From a checkpoint of a small transformer trained on Wikipedia.
Size: width 384, 6 heads of 64, vocabulary 16384.
Training: a variant of SOAP for these matrices, 5322 steps.
Each number is 128 + 32 x the weight over its row's rms, rounded and kept within 0 to 255. Layers, rows and columns count from 0. The size above them is the row's rms in percent of the matrix's.

# layer 6 MLP up, 1024x384, rms 0.137, rows 565-588, columns 192-287
size [102  99  79 110 103  97  99 102  93 103 100 107  95  99  99  99 102 109 102  98 107  92  93  92]
[[111 189  96 146 113 141 149 155 138 149 151  83  88  93 121 142 162 117  89 121 124 107 115 131  99 233 174 117 173 134 174 128 162 153  66 119 122 117 170 129  76 148 165  91 165  76 129 103  89 135  99 109 102 164 169  63 130 103 170  98 133 131 133 137 109 142 112  98 155 109 119 129 101 144 111 162 215 172 159 115 119 145 159 141 115 137 118 133 200  84 117 127  89 121 137 173]
 [129 118 125 103  97 126  71 124 116 151 138 123 115 198  51 181 151 148 216  79 197 145 150 151  99 177 105  92 103 165 118 183 103 124  98 120 110 100  58  95 173 144 180 150 155 104 108  86 108 122 148 185 122 143 147  60  93 106 169 142 146 133 139 123 165 163  87 152 113 171 140 144 121 157 112 136 107 118 108 146 165 134 144 127 152 133 133 161 127  88 140 128 156 139 101 157]
 [127  95 132 143 166  74 113 160 133 166 173 152 123 124 117  78 153  69 127  96  96 156 177 108 137 126 141 136  64  93  92 132 117 164 129 102 116  73  91 161 104 140  66 120 104  93 154  99 134 121 176 122 140 168 159 163 128  98 130 108 139 180 134 150 129 102 177 123 149 113 123 146 153 147 107  96 107 116 120  66  78 166 129  94 146 147 148 151 130 100 112 157 152 149 117 154]
 [106 146 107 132 131 176  88  75 126 195 196 126 154 153 119  59 134  73 115 152 160 150  87 192 140 168 135 121 163 124 104 157 138  87 176 136 130 142  82 157 128 146 141 182 182 106  76 149 133 121 137 122 177  81 116 160  80 127  92  86 124 111 131 137  90  67 131 105 159 187 168 175 115  87 138 117  99  87 194 153 102 159  73 100 152 136  72 128  95 130 152  50 148 153 152  52]
 [110  79 147  70 180 114  83 171 195 121 151 119  87 184  84 128  83 128 139 149 113  79  98  99 123 172 152 139 131 110 211 155 103  96 162 102 102 101  95 122 151 117 132 143 217 129 141 192 183 130 127 150 198 125 158 112 161 156 134 135 112 183  96 173 162 114 142 110 166 126 119  78 174 151 165 186 123 144  98 136 148  93 109 159  63 126 115 136 156 127 123  78 116 136 154 122]
 [117  98 126 107 149 141 129  52 133 123 111 142 169 119  75 159 153  96 139 141 118 142 160  95  83  54 105 119 159  64 121 116 155 175 133 126 135  79  96 124  95 110 172  89 208 111 114 131  82 137 185 122 134 107  72 133 102 107 145  96 178  79 103 140 149 155  85 157 135  61 172 120  95 140 152 108  92  86 139  65 152 133 144  69 169 156 111 135 118 171 133 137 135 168 127 166]
 [116 149 132 102 174 169 138 115 109 108 188  65 184 171  73  92 129 180 159 164 182 136 105 105 106 116 105 125 130 185 123 127 122 139  95 144 174  97 106 129  96 128 120 135 141 108 154  95 141 150 107 142 163 101 175  89 126 127 205 103 120 101 127  86 134 156 172 129 120 120  99 168 144 137 114 176 168  76 145 112 104 175 118 101 109 140 119 105  88 137  92 159 108 148 189 125]
 [ 67 142 182  87 182  90 168  92 151 118 145 128 123 168 109  81  85 115 127 156 115  70 131  94 204 142 117 168 122 139 108  66 130 123 142 135 181 169 103 121 221 153 133  56 135 120 121 108  67 136 178 161 101 171  66 135  93 120 143 116  70 162 100  76 142 134 137 144 113 109  88 125 126 150 181 126 156 137 136 106 126  98 129  73 131 173  98 136  90  88  69 120  90 121 179 100]
 [147 140 131 114 141 114 201 161  49 126 132 137 147 130 180  93 148 155 182 191 135 176 125 131 125  85 106 125 153 132 170 127  53 139 140 132 154 173 172 176 113 140 156 105 125  71 126  36 127 129 119 157 148 163 114 172 101 156 122 174 130 128 110 127 128 170 117 156 111  99 159 138 154 146  90 143 140 142 108  85  88 150 110 143 156 132 111  90 114  97  94 140 149 132 175 148]
 [ 70 124  78 164 150 102 106 107 104 139  63 173  81  99 139  85 186  88 147 162 121 133 192 128 124 160  84 103 212 111  94 125 128 105 129 114 115  82 148 149 153 193  98 135 141 100 165 118  98 128 189 115 142 135 129 126 167 138 148 128  99  88 102 104 118 128 118 142 165 123 110 182 127 141 167 193 126 102 132 119 125 187 110 140 117 197 166 138  81 141 111 137 131 106 187 162]
 [126  64 163 144 173  94 150 119 129  98 116  72 116 125 132 128 167 100 133 117 176  53  87 204 139 130 161 140 159 135 114  97 117 122  88 139 158 199 165 109 128 112 163 111 118 158 111 113 163 136 102 119  94 172 143 165 106 128 132  95 128 168  79 144 152  93 101  76  93 116 131 158 161 102 157 162 118  98 135 145 160 134 163  95 128 156 135 151 152 103 177 126  53 118 147 132]
 [147 204  74 168 140 140 167 106 135 146  50 118 149 139  80  93 137 162 153 175 207  82 114  57 147 126 119 144 120 178  93 153 145 153 126 140 111 164 119  96 148 135 141 144 131  73 120 165 154 176 115 109  84  93 159 103 121 142 138 130  94 106 104  95 107 123  95 130 104  87 144 107 142 125  92 167 138 124 135 156 137 167 121 133 135 175 106 103  98 187 109 104  99 106 132 147]
 [ 73 142 150 121 142 105 108 112 145  65 131  91 106 117 149 123 116 119 186  93 120 117 153 119 111 103 138 144 133  91 192 130 117  86  68 122  90 174 147 136 116  97 148 117 132 100 101 145 107 157 143 114 223 167 183 126 129  97  43 136 132 108 128  81  93 126  77 238 137 149  97 109  78 116 112 142 118 108 141  75 151 109  66 197 158 152  68 123 148 130 104 118 217 123 104 185]
 [173 187 128 121 126 150  87 178 160 143 112 132 175 116  95 133  80 140 119 135 116 192 133 120 150 185 168  96 144 136 143 134 146  80 173  75 100 109 164 132 125 161 113 119 136 175 150 113 168 113 135 154 124 113 120 113 168 126 105 133 137 144 121  87  96 132 147 103 120 206 114 142 107 162  91 167 114 187 136 145  73 164 151 124 133  72 162 140 165 108 145  92 162 136 115 101]
 [ 96 110 106 102 220 106 117 115 114 144 124 163 154 120 134 131 169  82 117 143 136 111 172 177 115  99 122 113 135 140 192  73 136 117 127 153  82 144 123 103 136 102 154  98 141  69 152 113 136 127 103 113 143 127 100 127 137 125 127 128 176 122 181 185 101 105  84 153 139 108 137 150 116  78 154 156 158 123 186 131 179 145 156 179 172 102 158 120 111  51 123  75 100 161  67 160]
 [ 71 176 103 138  70  96 161  98 157 110 153 105 107  61 140 124 164  86  75  90 137 138  92 165  84 158 151 174 122 134 192 159 109 108 131 114  90 138 112 129 170 151 117 169  72 165 108 132 223 133 126 135 196 157 123 168 165 152 165 130 118 140  92 128 110 105 142 140 127 165 205 110 103 135  87  97 108 139  94 110 191  99 103 122 102 131 116 136 112  77 172 134 136 113 139 101]
 [142 145  75 147 137 134 149  83  92 153 143 171 168 157 130 192  99 127 110 123 132 148 168 157 117 174 171 116 145  63 156 149  18 128 129 122 111  99 179 158  98 159 163 104 107 132  91 144  95  76 126  96 130 134 139 163 117  97  87 139  87 117 136  97 151 142 205 123  83 170 121 142 138 157 103  40 109 157 184 169  73 157 153 155 131  84 117  94 141 136 158 143 126 147 136  78]
 [ 98 118 158  87 126 123 124  89 103 135 151 166 152  61 127  91 164 106 100 157  99 160 123 125 119 119 117  92 106 145 100 112 137 222 185  66 195 107 160  90 115 132 132 174 105 160 126 170 120 114 170 141 132  93 129  83 109 139 111 152 143 154 128 103 162 132 162 113 104 151 116 100 122  94  70 181  53 217 164 147 148 142  94  54 128 139 108 146 100 121 142 101 170 159 113 102]
 [144  94 160 130 143  99 133  73 139 105 161 115 144 166 118 102 133 153 145 114 155 129 148  97 129 107 103 126 122 160 131 127 123 132 100  78 131  94 106  79 107 137  95 146  53 173 156  66 125 128 147 165 118 126 158 150  79 140 141 103 144 104 149 107 160 150 166 134 147  89 163 110  94 118 163 135  91 105 147 120 145 152 146 142 153 139 187 117 103 116 217 121 116 145 164  86]
 [181 128 127 147 137  99 117  69 101  84 103 137 118 182 108 164 117 164  96  92 128 128 157 116  58 140  93 148 181  65 160 157 128 120  76 119  90 135 137 121 188  99 126 135 105  61  62 116 160 116  65  87 182 180 100 109  85 137 108 133 139 109 132 116  95 157 126 126 118  82 140 134 151  90 127  95 133 139 100 143 158 154 138 134 106 114 102 209 126 172 157 115 117 145 136 169]
 [ 87 145 147 143 132 147 127 127  64 151 131 130 154 151 102 165 131 115  75  75  60 179 149 128 139 145  92 130 129 139 145 122 132 133 104 120  66 105 174 161 160 113 159 165 167 140 171 156 132 165 140 169 135 106 188 148 152  70 145 128 122  78 121 186 147 145 125 178 117 108 153 176 105 117 112 125 142  61 145  78 175 188 132 146 158  85  80 141 130 134 133 184 189 141 133  75]
 [ 73 133 147 196  65 136 177 125 129 224 191 148 112 169 137  61 119 136 113 158 154 184 111 108 156 122 182 126 162 186  87 115  45 142 108  72 167 158 210 105  91 152 125 122 181 134 109 116 144 137 116 135 164 150 142 148  95 145  93 144 188 113 131 150 200 170 190 123 176 158 125 146 200 149 118 148 121  67 152  77 182 129 144 111  89 167 130 100 107 198 112  70 204 112 158 138]
 [131 176 152 191 136 147 112 143 109 162  98 174 102 161  92  67 208 165 132 141 131  96 161 101  75 106 139 153 161 101 143 101 145  81 148 104 115  71  96  98 198 196 159 105 128  75 199 138 148 159 131 130 175  97 148  81 108 108 145  97 139  92 122 146 128  81 134 154 111 114 142 133 127 137 132 135 145 125 146 126  96 134 119 107 155 135 189 116  61  60 124 110 144 138  78 129]
 [153 126 135 160  71 212 145 102 187 148 107 184 175 121 128 104 161 149 155  98  90 131 126 127 127 156 113 116 170  99  72 130 102 113 108 146 141 150  97 115 140 143 116  97 113  69 134 117 170 121 224  98 188 154  81 163 140 116 126 106 154 152 132 117 113  86 117 146 165 137 153 149 158 106 152 199 162 182 107 122  89  95 111  99 147 144 145 140 118 120 136 168  35 184 127 195]]
# layer 6 MLP down (transposed), 1024x384, rms 0.127, rows 565-588, columns 192-287
size [101 101  80 111 103  99 101  97  98 107  96 104  91  98  98 100 103 108 100  97 105  96  90  93]
[[103  49 136 153 136 152 139 173 154 145 127 159 142 138 154 125 130 179 103 171 148 146 133 116 255 114 139 106 138 143 147 158 169 169 130 117 120 111 140 108 155 112 137 136 172  66  85  91 101 142 169  86 140  76 103  85  87 125 129 111 172 109 190 109 124 165 167 100 142 114 135 129 110 148 109 153  81 124 153 126 106 176 143 118 134 121 164 145 130  79 140 142 131 129 129 104]
 [123  55 112 103 121 103 130 136  51 116 136 168 136 162  90 150 108 161  78  59 101 177 161 125  91 164 138 155 125 155 111 108 142 105 178 101 100 147 145 134 101 139 135  93  89 140 165  84 140 128 117 120 131 203 142 196 134 143  87 116  96 150 153  95 137 133 102 147 110 107 128 135 118  81 108 172 124  62  98 150  94 137 151 128 158 133 101 132 130 123 136 175 102 111 130 143]
 [139 111 121 148 150 115 123 129 167 128 156 174 169 114 127 158 114 149 135 132 120 128  67 158 104 165 143 104 142 156 121 143 129 111 178 199 103 114 119 163 141 170 120 184  96  95  67 114 149 142 163 183 154  99 126 180 107 136 130 113 160  74  82  99 173 139  92 106 116 175 118  85 106 164 121 106 168 129  76 114 116 127 181  77 148 154  17  90 111 130 230 161  29 151 123 136]
 [ 71  91 167 109 120 104 134 167 146  77 108 124 108 124 146 146 105 154 133 130 128 111  75 109  52  67  81  80 122 175 137 129  89 166 110 180 189 130 139 104 130  96  71 133 129 122 141 175  70 123 151  98 171 121 184 131  90 167 182 136 101 134 142 122  67 116 163 107 130 143 144 161 106 111 146 161  57 151 168  98 156 128  94  76 143 102  74 117  66  91 130 191 111 203 199 113]
 [107 112 142 126 118  93 111 145 104 138  96 141 170 203 130 145 129 114 122 135 155 159 171 122 118 164 139 175 129 121 102 133 135  94 113 198 104 138 102 112 142 104 148  85  87 122 127 127 148  71 155 133 177 116 104 156 110 169  57 100 154 154 134  73 183 129 159  94 137 197 125 150  84 173 132 130 139 114 153 123 128 108 160 140 151 178 108 146 138 131  98  92 129 176 147 169]
 [125  76  78 123 128 106  63 134 125 143 181 128 186  94 139 130 102 173 161 132 119  99  76 112 255 134 137 132 174 144 114 145 122  74 166 153 104 167 132 139  74 188 133 119 146 130 135 131 103 150 118  63  90 129 191 120 120 133 144 136 135 128  97 158  66 129 111 119  97 190 106 129 100 112 111 170 126 175  92 150  89 108 102 154 115 163 149 149 189  90 171 102 109 147  96 137]
 [165 119  81 107 131 100 106  66 118  88 140 112 132  96 119 116  67 111 103 129 115 133 159 101  40  94 187 134  98 108 101 138  87 106  90 156 150 124  98 130 155 107 111 159 113 125 189 129 120 127 179 132 133 115 141  83 133 139 177  93 134 117 117 111 130  97 149 176 147 141 174 116 116 145 122 150 137 104 132 111 120 117 119  82 116 107 160  80  92 127 101 160  88  91 182 140]
 [165 121 205 146 109 172 149 207 151 109  91 128 117 152 147 162 133 128 213 155  72 149 117 129 136 130  82 142 143 124 130 126 131 158 119 123 139 159  78 111 174 127 127  85 109 138 108 139 104 123 160 161 177 126 101 156 144 129 116 162 187 159 132 147 100  85 146  92 158 138 103 222  77 138 144 113 127 124 120 101 117 104 107  88 159 161 113 141 112 113 109 156 162 144 191 106]
 [ 81 183  95 194 112 121 113  77 117 113 144 109 127 160 117  99 177 158 181 161 126 156 115 153 184 139  97 162 170 131 159 149 177 166 147  82 131 118 110 153  90 149 130 137 135 130 123  73 159 144 132  96 175 143  68 156 125 131 160 139  99 158 141 110 108 116  99 155 196 128 106 128 176 163 113 210 152 143  99 193 123 136 143 123 106 172 133 137 139 162  87  99 120 120 158 150]
 [141 104 142 143 146  69 123  92  58  99 161 158 121 174 110  71 101 147 124 136 135 119 142 133  29 161 192 131 131 132 116 137 134 178 121  97 101  99 154 155 126 101 140 170 139 163 138 181 166 167  98 165 168 113 123 143 119 113 146 162 144 136 108 150 103 162 188 138 104 160 165 122 141 137 204 156 100  81 120 197 148 107 113 115 136 142 116 124 153 126 101 125   0 108  94  53]
 [109 142 187 120 112 108  57 122 139 126 176 125 116  70  77 121  57 122 164  78 107 136  88  81  81 105  97 162 139  79 138 156 142 153 155  82 135 135 181 145  56 126 150  94  82 141 116 144 127 154 163 104 124 123 134 160 142 176 143 157 139 155  78  65 164  71 183 209 176 119 124  86 123 156 103  95 127 107  94 113  91 176 131 116 157 111  62 116 213 147 139 133   0 135 107 120]
 [101 150 173 171 174 164 110  93 155 124 150  94 195 132 106 125 134 129 114  86 114 103 107 144 189 101 165 125 106 177 187 187 124  85 140 174 177 126 122  62 170 180 117 160 142 100 137 177 113 166 102  82 108 106 151 136 100  70 170 154 113  92  94 112 132 163 204 186 107 209 162 129 118 109  86 118 155 136 201 144  99 148 102  75 154 125 133 115  79 149 139 121 183 120  77 174]
 [118 147  83 141 137 126 127  80 151 123 166 154 129 178 120 123 137 107  96 130 167 104 142 124 255 176 104  97 189 128 111 139 135  15 129 163 134 106 109 129  84 153 170 127 115 122 110  77 117 122  88 153 142 113 111 179 142 104 116 124 133 124 158 120 166 121 132  72 129 106  83 137 114 165 161 147 146 122 169 138 133 155 175 119 111 127 121 161 159 121 145 148 103 140 116 167]
 [197 102 117 155 117 118  87  96 193 145  84 137 142 125 169 132 137 147  90 132  95  86 144 124 255 142 125 128  94  63  89 146 141 112 173 114 105 104 167 166  95 148 129 138 152 163 167 139 163 155 136 144 165 162  76  81 164 155  78 145 128 184 110 138 198 104 175  91 113 102 146 183 169 177 180 138 117 151 108 126 106 139 153 123 126 109 108 153 146 138  90 116 129 152 131 117]
 [ 80 113 148 130  78 129 128  55 167 126 153 109 104  71 133 180  76 118 122 107 137 132 173 178  67 155 116 178 183 133 109 125 119 103  97 129 152 115 131 173 229 148 109 132 136 131 130 136 144 128 120 110 114  96  99 128 123 153  90 102 195 103 195 133 152 143 141  85 157 118 129 149 111 106 194 142 105  78 217 123 194  73 124 152 140 127 178 157 145 124 149 150 174 155  85 128]
 [ 99 133 152 190  96  62 153 177 159  98 149  77 138  49  85 186 105 123 118 105 143  84 100 121 119 122 135 103 143 189 141 132 129 178 158 173 157 129 187  94 177 131 140 133 129 149 112 114 185 174 190 124  77 219 145 157 167 116 132 179 119 139  96 151 121 105 121 126 147 158 124 164 164 148 178 142 114 166 115 113  94 159 158 114 100 197 134 141  99 122 113 132 113 120 130 196]
 [128 168 174 122 158 104 152 161  89 161 131 128 129  83  65 158 139 156 143 145 114 154  94 153 207 166 142 153 137 145 128 159  50 210 111 146 112 172 119 103  78 111 134  66 125 115  83 196 112 178 103  98 127  89 133 152 108  84 100 152 132 123 190 142 163 157 128  91  76  89  80 128 124 103  85  82 165  77 191 185 103 100 171 141 150 175 112 167  86 107  88  48 149 129 106 113]
 [140 141 201  65 134 116  77 130 102  75 199 129 131  87 166 155  84 129 112 114 143 128 148 126 125 114  71 159 150 171 135  99 119 125  65 111  90 165 109  89 134  58 124  89 205 146 156 132 131 172 192  63 135 105 149 125 118  86 151 179  89 163 151 137 120 141 133 129 135 151  84 110  91 137 154 145 114 154 151 117  98 164 162 123  99 128 122  97  97  82 143 111 102 142 187  76]
 [ 93 109 182 166  87 148 111 139 168 109  99 147  94 147  69 170 159 122 106 164 102 123  94 136 134 176 155 147 165 111 117 146 147 167 153  83 110 163  85 105 171  87 116 134 212 141  78 150 151  99 126 130 125 160 124 128 174 120  96 101 102 109 172 140 161 130 135 106 119 103 161 172  86  94  78 156 172 166  96 126 136 106  96 107 123 124 164 154 164  87 162 108 255 102  76 108]
 [114 130 141 138  99 142 131 167 132  69  96 110  96  69  89  96 127 139 105 130  82 151 117 188 255 124 200 102 151 163 109 130 149  72 146 104 104 152 139 163 163 179 126  80 151 184 111 171 115 121 110 163 132  94  83 142 163 120  98  96 170 149 135 157 103 152 157 123 149 137 130 168 125 192 119  94 129 138 148  92 106 175 106  97  86 127 106 137 206 110 124 148 211 122 104 127]
 [114 119 154  81 177 115 143 163  85 127 154 147 136  82 123 116 132 189 117 121 118 133 138  64 159 132 104 120  90 128 109 151  91 118 137 157 131 127 121 135  94 167 102 115 206  96 109 135 104 132 107 156 197 117 155 122 151 155 192  85 117 149 103 112 219 143 130 139 112 131 192 155 119 157 123 139 103 123 100 115 147 158 113 112  76 150 161  79  93 133  98 197 255 155  89 124]
 [148 107 149 122  69 132 138 140 103 161 133 147 130  48 178 107 100  90 106 190 160  88 124 174 201 104  88 136 155 169 132 126 132 133 127 114 115 113 177 177 117 187 149 144 112 149 104 166 147 140  84 113 187  65 174 209 122 122 152  78  96 162  54 186 152 114 121 123 169 143 124 113 107 176 109  85 135 111 108 127 144  85 140 159 172 112 114 149 135 122 132 164 202  88 101 159]
 [104 162  63  84 153  96 137 165  99 167 178 137 175 120 135 127 101 103 170 130 135 113 129  93 255  95 132 148 112  93  96 153  89 100 103  72 154  88 108 122  98 125 103 126 168 107  99 119 138 149 130 172 120 117  92 110 139 132 126 167 142 137 118 103 148 147 125 102 153 111 122 126 158 140 174 143  92 159  93 147 133 150 141 121 143 153 110 138 128  81 154  90 244 131 109  83]
 [137 132 149 106 147 150 140 102 129 167 127 102 111 164 202 146 119 147  73 154 116 178  73 134   0 143  88 105 104 141 137 118 149 168  72 119  72 124 127 122 139 107 141 106 185 102 141 103 129  90 110 147 121 123 178 133 169 126 160 106 128 126  98  95 144 119 108 121 121 168 157  97 118 161 106 170 143 141 151 152  90 110 121 147 110 112 139 137 114 153 152  61 125 143 159  97]]
# layer 6 MLP gate, 1024x384, rms 0.129, rows 566-589, columns 192-287
size [ 99  81 110 101  96 101  99  97 105  98  99  93  95  96 102 105 106  97  95 102  94  90  91  99]
[[110 174 160 171 146 131 157 121 104 125 123 122 121 162 118 138 141 135 148 147 153 129 238 148 124  87 122  74 116 130  91 135  92 164 143  47 127 140 168  76  92 188 100 134 102 118 108 146 138 165 123 137 137 128 129  91 123 125  84 140 155  74 129 146  57 112  95 108 124 170 117 146  28 105 117 166 159 182 159 159 143 107 133 148 100  85 190 152 123  86 168  74 116 109 148 166]
 [ 75 113 124  99 100 117 113 111 127  69 173 108 123 116 125 166  50  75  70 130  57  81  83  91 140 107 155 158 116 201 126  69  27 110 145 127 163 102 145 109 105 114 153 103 111 131 130 107 113  90  97 174 133 131  57 124 152 111  97  89 137 135 144 174 114 151 150 107 113  80 119 176  75 106 119 103 120  93  87 157 157 105 161 142 193 135 151  78  80 145 128 136 125 134 108 142]
 [107 144 107  78 165 134 112 148 125 114  98 116 156 143 175 126 149 147 133 125 138 164 136 126 121 103 116 136  47  86 122  75 115 106 104 142 124 135 161 133 130 150  51  97  57 128 118 118 126 111 104 183 114 131 132 115 147 152 132 128 123 151 102 128 138  99 166 136  92  67 120 127 181 101 129 116 170 177 132 118 152 126 124 151 136 150 132 115 109 127 119 119 147 105 157 183]
 [162 177 135 117 128  80 145 126 200 162 145  94 148 104 141 150 162 112 161 150 127 140 115 153 182  99 105 172  88  87  85 158 153 163 126 130 152 168 129 137 138 106 143  96 131 181 141 156 160 157 100 153 119 138 135 173 151 115 134 182  19 142 182 117 166 153 113 152 114 110 161  78  86 187 107 164 139 117 111  90 126 140 111 179  97 101 108 141 130 152  91 129 159 162 107 125]
 [ 46 141 153 137 147 120 142 111 136  98 140 142 170 112 131 132 135 124 169 161 109 114  89 140 138 117 150 162  76  81 153 177 191 108 150  94 145 120 129 132  87 150 169 145 116 164 105 108 106  98  87  94 106 111 102 137 154 163 109 122 157 162 131 108  77 182 116 163  89 138 131 124 131 117 141 177  87 154 149 129 146 141  93 123 122 115  71 129 169 154 149 166 116 131 136 153]
 [114 192 127 217  87 120 140  93  92  55  81 115 102  79  74 158 133  48  31 147 188 168 123 198 152 139  41  97 174 108 109 112 140 171 155 161 141 142 116 112  97 142 113 119 100 143 148 113  88 122 163 101 124 127  77 146 116 140  81 166  56 124  82 139 107 159 169 113 130 186 119 132 135 123 180 142 154 130 157 156 162 129 102  73 164 161  58 115 144 101 131  77 124 150 164 108]
 [149  71 135 153 112 169 142 102  93 107  67 117 158 108 106 155 118 106  93 103 160  97 129 174  98 146 147 143  81 135 175 140 107 151 166 105 135 116 124 165  74 105 137  67 118 169 116 151 130 153 116 154 115 172 181 202  95 147 174  68  88 104  97  86 129 130  97 111 193  98 102  99 102 106 166  93  90 118  61 145 113 154 135 182 113 135 127  98  91 133 166  92  84 139 129 165]
 [134 131  86  97 123 158 147 129  99  69 104 143  92 124 155 137 107 119  67 148 143 137 129 122 153 136 110 136 106 184 165 204 144 102 105 147 160 131 159  91 137 120 162 127 174 160 164  77 106 156 147 187 131 156 159 128  60 123 103 136  98 164 149 148 178  99 176 119 136 110 135 147  99 114 168  99 136 152 149 129 190 136 123 101 137 112 141  99 169 122 113  89  73 133 146 103]
 [ 73 134  98 119 133  87 115 159  92 132 100 110 179 137 129  75 151 125 145 140  44  93  14  96 168 148 103 124 101 151 185 124  61 180 126 152 106  85 161 134 142 147 145 172 125 121  79 119  95 125 119 171 136  69 115 151  43 164 128 144 117 126 145 106 108  93  91 131 116 159 170 206 126  67 123  81 128  70  84  89 146 116 113 110 124 152 160 147  93 115 162 114 110 184 199 117]
 [ 91 140 176 137 214 158 123 166 109 124  99 139 125 126 125 121 157  79 148  63 164 136 101 168  61  84 126 163 112  82 172 112 105 139 162 166 207 116 124  98 132 122  91 179  89 151 158 168 119 105 117  69 155 149 100 102 118 178 148 117 172 106 134 132  86 106 139  85 160 109 124 164 154  66 169 201 116 128 150 154 150 180 114 159 143 126 148 164 160 124 138 125  87 114 105 123]
 [ 95 148 125 141 137 146 165 149 141 116 157  58 120 168 185 120 207 152 100 136 108 111  88 120 128 127 135 127 135  83 120  98 116 148 121 112 138 143 116 197 127 135 134  79 124  52 142 108 136 180 124 140  60 117 150 164  93 141 116 171 174 122 161 148  85 115 103  91 160 121 124  87 151 111 135 174 152 185 136 124 120 172  98 136 175  82  88 172 131 147 162 154 116 184 155 147]
 [103 109 121  97 108 134  95 164 150 109 123 182 164 124 139 157  90 119 152 155 142 105 161 113 155  89 152 124 100 174  82 123 119 152 109 103 160 170 124 216 103 157 146  68  99 111 179 167 144  75 120 191 134 118 157 102 141 112 142 111  83 161 127 116 153 153 143  90 135 167 124 174 128 194 147 189 149 128  51  95 133 118  70 100 114 124 105 141 106 104 109 153  99 126  87 114]
 [150 106 106 168 179 118  72 111 154 121 169  94 153 136  99 165  98 175 106 141 143  89 108 170 129 157 141 133 190  51 113 141 100 103 202 147 155 105 151 155 155  98 143 143 121 100 128 136  82 124 107 159 124  79 112 114 116 104 186 100 113 141 171 108 107  88 168 151 149 130 119  76  72 113 116 174  97  59 139 164 123 127 112 114 144 155 155 148  81 106 132 175 155  80 128 145]
 [129 135 165 122 101 103 111 114 163 103  90 135  99 128 145 229 131 154 105  89 204  84 124 102 107 115  45 215 101 135  75 130 160 195  78  95 156 187 143  70 163 140 152 191  77 126 119 125 203 124 201 110 151 127 134 122  51  66 170 180 153 134 107 156 157 134 117  58 147 125  76  82 161 160  98 139  99 117 133 137 142  90  92 154 169  80 150 131 153 135 173 124 151 124 124  83]
 [153 189 147 176 143 151 113 133 103 130 122 132  86 102 129 133 130  90 150 146 134 118 142 154 108 122 162 161 116 144 131 117 152 110  61 186 119 119 152  90 143 108  96  48 140 183 176 102 140 178  62 115 107 227  75 205 171 137  93 150 156 127 146 123 108  62 111  75 106 114 156 109 109 187 102 173 143 131 130 124 103 142  78 128 137 126 122 109 130 148  88 121 140 139 145 151]
 [114 178 160 144 115 123 129  69 128 116 106 149 154 165 147 147 194 119  77  80 177 121  46 120 180 139 130  98 112 110 159 135 119 131  66 128  92 121 146 125 107 142  84  99  99 117 171 175  96 176 142 142 100 154 168 151 111 156 121 137  87 147  63 143 172  83 136 123 123 115 103 163 133 114 116 187  99 164 130 146 134  90  66 152 146 140  92 105 114 103  82 134 159 127 120 156]
 [ 57 160  98  81  96 139 118 168 127  95 107  99 155  70  95 136  30 124  98 149 149 145 166 109 149 120  93 135  85  75 117 176 117 143 173 120 140 194 154 106 175 144 133 119 180 160 166 168 138 136 153  63 127 152 132 121  42 102  87 108 144 144 126 188 194  84 133 223 115 138 127  73 155 106 111 133 138 106 138 109 156 117  88 100 112 172 127 136 154  78 149 127 151 122 130 109]
 [ 98  88  84  81 136 165 154 183  89 152 182 119 189  91  46 125 110  73 111 124 171 137 124 143  86  79 111 116 127 130 165 147 152 111 108 125 159 166 108  93  75 112 189 145 134  81 157 122 113  79 129 187 120 121  87 139  75 133 145  84 146  61 139 155  46  87 108 165 115 137 156 144 169 107 119 107 103 182 150 117 138 117 112  95  53  88  99  83 132 122 129 105 152 154 135 133]
 [131 148 130 123 116 124  80 143 111 137 152  74 105 100  94 141 113 166 142 187 123 104  99 157 142 132 187 124 116 202  54 133 171 119 202 149 142  87 179 156  99 121  67  91 140 143 132 158 154  80  84 153 132  94  95 100 106 152 160  99 124 131  94 125 105  99 114 146 113 117 145 147 117  87 137 142 122 116  66 130 137 101 102  87 148 112 122 135 172 123 144  91 104 114 112 136]
 [129 141 155 142  93 139  91  79  94 138 122  74  45 103 174 109  50 146 102 127 159 174  75  84 149 108  76 104 158  43 179 154 115 155 129 109 122 132 142 128 131 114 123  60 121 175 145  83 133 165 196 100 184 142 128 151 158 150  61 187 117 113 140 103 145 133 124  68 100  97 139 174 164 228 131 124 144 188 114 106  88 112 142 127 116 120 155 116 115 158 114 139  94 132  97 146]
 [149 176 151 119 111 144 176 167 129 131 135  44 147 175  84 108 110 127 134 195 148 146 183 133 206 132 142 105  81 181 118 146 143  99  57 122 240 127 159 132 118 128 172 149  99 132 123 132 155 131 104 133 121 124 110 167 134 138 110 107 108 146 164 152 105  89 106 133 133 113 112 132 108 141  99 113 197 104 131 120 180 143 147  56  70 164  61 162 139 168 100 145 163  59 139 122]
 [ 70 111 149 112 113  73 140 150 172 115 120 115 148 104 193 186  86 168 158 127  88 158  81 169 137 152 137 146 148 103 139 182 128 151  59 145 153  72  86  83 127 156 145  71 138 113 127  97 138 152 141 165 129  74 112 134 110 142  73 163 171 145 131 103 103 154 129 147 118 127 141 129  88 120 141 179 162 139 135 139 162 170 118 119 193 114 133 147  78  99  32 120  77 137 161 126]
 [101  72 163 137 153 126 149 128 186 163 117  87  89 162 151 130 113 134 116 158 100  95 127 136 119 112 112 141 122 132 151 126  70  89 124 195 184 155  99 137  99 129 137 121 153 184 161 182 122 104 130 178 126 147 139 124 151 105 114 118 185 145 129 168  88 101 142 115 148  83  72  98 119 154 113 131  73 121 120 126 104 163 154 143 152 144 109 117 151 135 174 221 148  29 142  97]
 [107 137 137 123 108  99 115 109 106 112 185 119 146 130 108 114 113 120 129 145 160  92 130 145 111 115 159  61  69  88 152 140 152 218  85 169 144 132 155 101 113 153 103 111 149 113  91 167 166 169  93 133 156 149  98 103 135 161  90 100 113 108 103  75 162 140 123  96 126 121 112 108 136  79 112  56 115 212  84  95 103 106 137 199 113 167 135 197 118 123 131 255 151 138 118 128]]